From a checkpoint of a small transformer trained on Wikipedia: MLP 768 tanh GELU, vocabulary 6480.
Each number is 128 + 24 x the weight over its row's rms, rounded and kept within 0 to 255. Layers, rows and columns count from 0. The size above them is the row's rms in percent of the matrix's.

# layer 16 MLP down (transposed), 768x192, rms 0.193, rows 283-314, columns 48-95
size [103  97 100  89  98 100 105  95  87 115 102  92  96 105  99 100 108 103  92  98 105 101  96 105 104  90 102 104  94  97  93 105]
[[ 59 107  91 150 127 147 126 152 121 129 118 146 138 119 124 144  93 115 123 140  86 183 110 134  99 109 116 163 101 141 134  98 146 151 126 102 113 148 115 121 121  98 126 144 136 154 112 115]
 [122 135 135 148 102 101 151  87 146 129 132 113 175 121 143 106 171 106 128 160 130 125 123 138 135  90 122  88 141  95 158 140 142 122 121 127 142 138 135 132 156 103 125 157 131  97 107 154]
 [113 114 125 163 119 111 124 166 125 123  82 127 142 136 130 154 133 164 111 112  74 103 123 120 127  90 122 119  85 130 175 107 141 100 128 124 145 139  71 146 155 117 115 134 112 114 110 146]
 [ 91 104 154 139 164 165 135 116 101  90 118 121 113 152 111 137 121 101 173  83 116 152 171 152 101 152  97 107 122 144 104 128 121 139 181 121 190 105 102 133 136 156 116 100 109 132 135  89]
 [ 78 135 137 121 132 129 143 101 121 109  96 148 130 160 104 100  89 128 124 115 150 121 158 142 134 100  85 115 122 131 134 146 135  99 104 120 127 117 169 133 115 131 126 108 128 129  94 162]
 [114 180 136 182 103 117 129 108 107 153  87 147 142 113 148 109 117 146 125 128 140 128 123 114 130 175  90 181 125  92 108 110 127 162 132 110 111 128 160 159 125  96 181 122 125 145 107 165]
 [132 108 142 117 169 144 110 139 179 126 139 104 149 126 180 113 149 137 104 134 116 110  64 128 129 125 145 119 120 163 136 139 123 153 136 122  99 145 134 147 159 117 142 100 123  93 105  93]
 [144 167 159 125 133 111 124 173 135 123 145 100 118 119 130 113 103 147  96 133  80 188 132 102 126 161 142 133 149 127 118 143 148  59  96  75 160 108 128  76 139 136 119 121 103 135 131 153]
 [122 158 118  96 141 165 110 124 139 156 147 173 146 135  93 138 160 156 140 107 132 110 214 141 100 114 131 153  87 145 137 105 153 120 177 143 105 100 128 103 111 122 124 109 145 110  84 175]
 [174 128 129  96 166 143 118 156 152 150 144 121 133 146 149 144 128  73 117  97 150 151 139  93 132 171 131 144 108 168 114 167 155  98 101 109 128 126 121 129 120 159 158 111 128 167 107 151]
 [141 117 154  70 138  97 138 158 129 108 153 118  78 146 168 144  87 143 125 154 117 143 127 153  91 141 134 115  70 115 122  75 118 116 160 129 120 112 139 111 124 177 125 147 141  97 112 142]
 [146 120 118 137 180 133 144  88 108 143 126 158 165 119 130 119 113  78 119 170 166 115 132 120 164 107 111 129 117 107 174 204 100 116 129 127 109 126  88 137 147 119 104 127 135 139 139 153]
 [119 111 145 130 130 133 122 141 138 117 144 131 119 160 130 137 127 160 153 117 125 127  99 153 112 128 126 169 127 112 137 121 119 152 146 125 124 124 131 119 122 147 147 153 146 122 101 111]
 [170 119  95 146  85 162 128 156 132 112  90 129 105 132 103  92 114 136 113 139 153 129  63 102 127  90 159 157  91 124 111 120 125 107 189 150 157 131 100 113  83 157 111 130 108 160 135 119]
 [123 119 168 163 151 160 182 150 115 150 154 127 123 115 147 108 141 125 153  97 128  94 120 144 132  68 119 136 135 165 143 139  87 126 166 129 114 122 106 122 136 149  98 144 153 180 131 137]
 [213 115 120  93  94 144 136 123 105 149 149 162 126 125  94 155 116 106 101  92 153  91  96 123 116 109 147 125 182  85 160 105 124  99 136 150 118 124 142 121 126 106 120 112 125 128 105 103]
 [149 137 112 135 123 115  89 138 130 107  99 132 138 108 155 150 137 116 159 134 145 144 123 175 134 145 145 123 115 135 103 142 145 158 159 146 124 167  72 108  73 131 106 158 140  93  99 137]
 [171 126 118  94 155 129 109 119  88 118 130 118 151 173 143  70 111 146 108  98 155 122 103 125 143 140 138 167 147 116 117 151 118  99 138 159 132 151 141 120 114 116 168  83  81 121 114 139]
 [125 104 153 115 126 171 130 146  79 113 122  95 161 120 113 103 140 107 136 122 107 134 144  86 114 131  97 121 142 117 130 141 144 145 138  89 126 132 150 147 106 140 129 135 142 144 159 122]
 [102 167  99 183 130 127 127 129 111 161  93 149 117 176 114 164 128 118  92  97 127 117 146 128 110 145 132 144 170  96 143 121 139 124 130 149  97 126 140 114 127 150  88 137 160 144 115 124]
 [180 119 125 109 135 166 117 113  97 114 129 173 118 138 128 143 128  83 110  66 117 125 206 128 142  73 178 210 126 127 175 123 153 115 120 165 138 135 132 132 125 134 174 120 149 107  92 130]
 [162 116 113 150 111 105 196 139 161 164 126 123 131 133 126 107  75 123 102 109  96 155 101 144 145 119 125 137 140 168 141 143 145  88 118 138 105 124 145 148 100 151  97 118 121 157 114 149]
 [122 130 102 123 130 160 116 110 109 134 150  89 137 133 138 130  95 142  86 119 129 121 145 136 186 134 143 123 163 133 147 112 112 144  98 107 154 133 123 144 133 136 170 144 103  95 120 136]
 [122 175 104 138  93 101 148  99 129 106 115 131  75 124 110 107 142 129 119 146 157 150 111 130 113 169 160 123 115 157 141 109 115 116 128 123 113 143 121 123 122 133 110 111 100 119 141 107]
 [144 129 189 129 144 180 102  98 125 144 118 141 122 124 159 158 121  80  95 117 112 164 107 138  99 131 134 146  89 141 150 135  78 138 127 131 104 122 156 133 139 116 113 180 124 147 119 176]
 [158 140 142 104 136 135 111 144 131 157 116 114 119 149 137 117 132 109 113 183 166 163 155 148 102 146 100 118 128 129 155 143 165 104 183 146 102 145 127 154 139 121 112  87  94 124 140 130]
 [145 163  92 180 125 128 127 141 126 108 163 124 123  98 133 121 152 106 111 141 115 128 134 113 118  83 117 115 122 111 133 107 114 147 142 166 113 138 146  76 145 147 108 131 119 144 134 117]
 [156 144 135 123 125 150  89 145 138 122 124 164 109 111 148 127 176 138  92  99 132 125 117 142 144 163 119 104 121 149 133 108 151 108 126 140 109 123 159 122 139 131 116 131 164 129  82  91]
 [ 99 160  81 105 138 170 146  89 161 137 129  94 107 155 123 123 133 143 150 159  97 142 149 132 127 115 139 133  92 121 138 111 158 104 139 151  89 143 122 103 124  71 146 119 121 139 139 133]
 [120 149 113 137 138 151 175 180  94 163 124 152 138 163 143  99 122 101 118 171 163 116  75 102 145 123 159 174 122 123 130  97 120 144 142 156 138  97 144 138 134  82 124  90 146 118 141 128]
 [ 92 132  92  90 122 176 167 115 127 140 113 133 139 156 124 143  89  94 137 125 119 125 117 104 113 149 187 140 132 153  96 140 131 120 151 129 137 163 152 151  94 138 129 122 150 140 136 117]
 [142 153 168 135 167 133 118 132 142 157 102 162 108 101 109 116 130 123 131 142  72 175  95 164 145 105 157 127 133 122 103 135  99 162 168 129 147 133 154 102 135  79 150 155  90 141 138 127]]
# layer 16 MLP up, 768x192, rms 0.179, rows 284-315, columns 48-95
size [ 89 103  92  97  96 103 100 101 106 100  93  91 110  99 110 105  95  93  96 109  99 102 111  99  99  97  95 101  96  94 102  99]
[[ 99 127 115 150 116 117 106 138  96 132 139 125  88 145 128 139 137 135 123 123 130 148  71 119 166 124 142 147 117 133 167  82 140 122 102 160 125 159 139 132 102 105 115  55 135 126 116 111]
 [131 119 175 114 147 118 144  95 129 145  74 123 148 141 124 175 165 111 147 140 106 114  89 110 136 142 132 102  96 130 150 131 115 136 120 138 142 133 116 153 142 155 116 108 127 148 128 128]
 [117 152 146 169 139 105 110 145 131 150 127 143  96 124 162 161 124 148 121 146 166  94 111 137 170  91 138 153 143 147 105 119 167  87  98 120 137 166 144 102 122 142 135 150 121  82 130 100]
 [113 123 151 114 153 108 105 151 154 182 103 147 166  78 151 123 119 151 146  95 101 128 123 123 187 117 172 140 117 155 165  78 130  85 148 116 114  87  92 126 138 114 109 125 159 148 127 137]
 [118 132  88 114 140 177 144 124 122 117 115  92 130 115 106  92 119 128 148 117 143 126 154 150 134  88 170 177  98 160 136 120 127 111 116 145 137 143 116 150 143 144 127 116 105 139 161 149]
 [140 167  68 155 112  85 134 121 107 140 132 211 103 124 125 137 163 116 104 117 106 132  89 134 105 111 133 145 135 122 147 136 120 121 124 109  59 147 130 140 121 131 142 145 120 165  93 120]
 [109  79  87  97 163 133 124  87  97  98 101 146 151 126 130 119 154 120 136 167 162  91 136 147 111 111 131 141  96 159 131 153 114 180 138 165  74 123 135 133 123 120 133  88 138 138 153 103]
 [138 135 120 124 104 116 147 122  73 107 135 115 143  82 107 125 108 154 100 141  37 138  62 119 133 118 157 114 164 126 130 128 102 126 121  95 150 126 110 128 152 139  81 172 155 145 126  89]
 [143 129 174 112 124 129 101 117 151 100 109 107 156 119 145 164 125 121 147 107 141 113 163 165 135 181 145 118 185 134 145 142 107 104 153 140  78 145 137 162 124 120  86  96 119 172 134 160]
 [135 192 107 112 118 160 131 121 136 109 121 128 150 155  98 130 143 132 127 136 137  91 100 141 130 151  86 141 152 148 160 145 155 148  79 112 159 141 148 137  77 168 163 134 154 100 116 104]
 [115 109 128 137 123 141 142 114 141 146 153 110 112 178  98 119 158 188 110 113 109 133  72 151 134 137 130 157 147 195 106 131 165 149 146 132 114 161 135 109 145 151 108 157 131 138 109 122]
 [135  78 140 136 141 153 131 161 119 151 111 116  94 124  68 125 151 115 126 111 128  78 163 133 151 100 141  90 131 135 135 155 138  97 148  91  89 160 132 134  97 124 146 105 101 127 121 134]
 [123 140 117 140 150 126 160 142 137  65 113  97  93 118 130  86 120 138  96 148 112 137 156 110 126 171 120  80 141 112  96 125 153 129 177 121 115 131 139 128 108 109 120 114 181 114 122  97]
 [136 110 122  94  73 111 150  95 135 130  81 128 101 169 130  89 151 117 151 142 142 136 144 127 161 125 134 156 136 143  86 116 163 156 116 118 129 113 138 132 127  85 120 121 110 124 134 123]
 [146 107 127 145 138 179 111 113 141 127 134  85 136 114 132 128 125 136 123 120 128 168 140 144 153 115 160 165 115 151 101 138 119 153  95 125 107 145 135 109 182 140 160 118 153  83 159 135]
 [129 125 155 145 145 139  78  98 128 103 131 129 121 136 148 111 106 166 130 131 109 130 109 157 123  97 138  95 127 160 108 129  89 139 143  90 115 138 137 108  77 130 113  84 135 106 175 100]
 [135 125 122 150  93 121  99 140 128 129 102 134 103  97  91 187 134 137 127 151 161 134 175 148 122 129 137 103 134 137 169 117 149 159  86 129 112 133 134 147  87 162 105 126 178 151 134 158]
 [139 130 158 138  93 155 147 138 130 109 135 123 136 118  95 144 120 114  50 164 108 159  93 159 149 144 119 118 145 103 121 115 142 140 185 118  88 145 121 133 146 141 139  99  92 126 114 135]
 [106 176 118  86 122 129 171  91 130 148 119 114 154 116  98 130 141 146  76  95 145 150 140 141 180 119 136 110  76 100 143 132 108 126  97 154 137  85 129  80 113 149 149 127  60 167 143 130]
 [143 111 151 159 115 105 167 114 138  77 161 177 148 160 113 124 148 126 140 140  95 172 152 138 101 142 149 144 123 124 130 126 132 168 134 128 147  97 205 102  93 165 131 123 138 116 163 159]
 [129  92 153 159 128 133 108 138 165 100 110 105 138 111  89 152 111  87 142 150 119 181 131 165 128  98 117 132 111 138 157 171 157 142 162 125 134 132 130 118 173 107 143 138 164 100 129 145]
 [103 146 160 107 162 148 148 121 106 149 108  79 178 140 154 128  99 105 139 139 116 136 161 136 106 139 118 138 168 166 148 146 110 135 120 106 109 141 146 121 145 142 128 113 134 125 105  90]
 [168 153 131 137 119 145 151 126  99 113 184 156 143 145 116 154 117 117 108  84 103 100  96 118 135 160 119 128 132 112 124 120 187 120 149 145 124 140 100 145 145 142 129  92 118 154 125 119]
 [114 106 106 166 102 134 119 104 116 136 122 107 177 119 118 140 139 154  95  76 120 168 118 130 141 120 146 143 151 129  80 141 107 127 146 141 131 137 141 135 113 117  79 118 173 171 143 131]
 [150  98 131 143 139 141 135 115 146  89 130 156 140  94 107 121  98 144 111 135 115 117 114 125 163 152  93 101 140 125  97 152 130 115  90 149 190 130 119  98 128 125 140 120 167 136 158 155]
 [141 116 156 108 160 146 211 143 108 109  93 131 131 118 112 129  88 135 145 103 115 108 114 142  73 128 147 129 147 151 118 140 127 133 135  73  85 154 185 122 137 157 138 144 114  91 127 108]
 [106 123 145 115 113 105 127 111 113 129 131 138 150  99  97 125 125 129 137 139 116 106  98 129 125 112 131 137 113  97 104 149 114 120 106 162 159 116 154 151 122 122 145 142 115 153 152 138]
 [ 75  92 172  74 139  75 129 179 125 124 114 161 127 122 129 152 115  95 108 121 127 117 126 129 134 101 120  83 116 108 150 110 126 112 141 124 133  85 127 160 104 144 119 137  98  97 110 129]
 [145 132 116 160 139 113  72 146 146 141 147 111 110 116 145 157 180 165 137 123 114 111 143 138 106 144 123 123 116 133 106 180 124 102 112 112 128 142 150 148  88 138 138 151 175 125 145  93]
 [162 107 109 152  95 100  93 121 130 138 114 115 159 134 138 117 161 172 143 144 171 118 159 142  78 151 161  98 110  74  99 141 110 106 108 146 150 127 113 136 102 112 145  94 157 130 118 137]
 [144 110 100 136 106 119 127 148  71 154 126 144 132 120 133 123 134 119 137 152 120 132 122 132 123 164 127 122  72 128  95 117 120 156 114 126 142 110 142 113 112 180 142  99 137 116 109 114]
 [125 141 111 123 165  85 136 106 140 101 173 130 107 116 108 148  77 148 120 148 138  95 120 114 133 126 130  88 139 124 137 116  98 126 102 134 133 114 103 130 136  58 126 116 212 132 107 132]]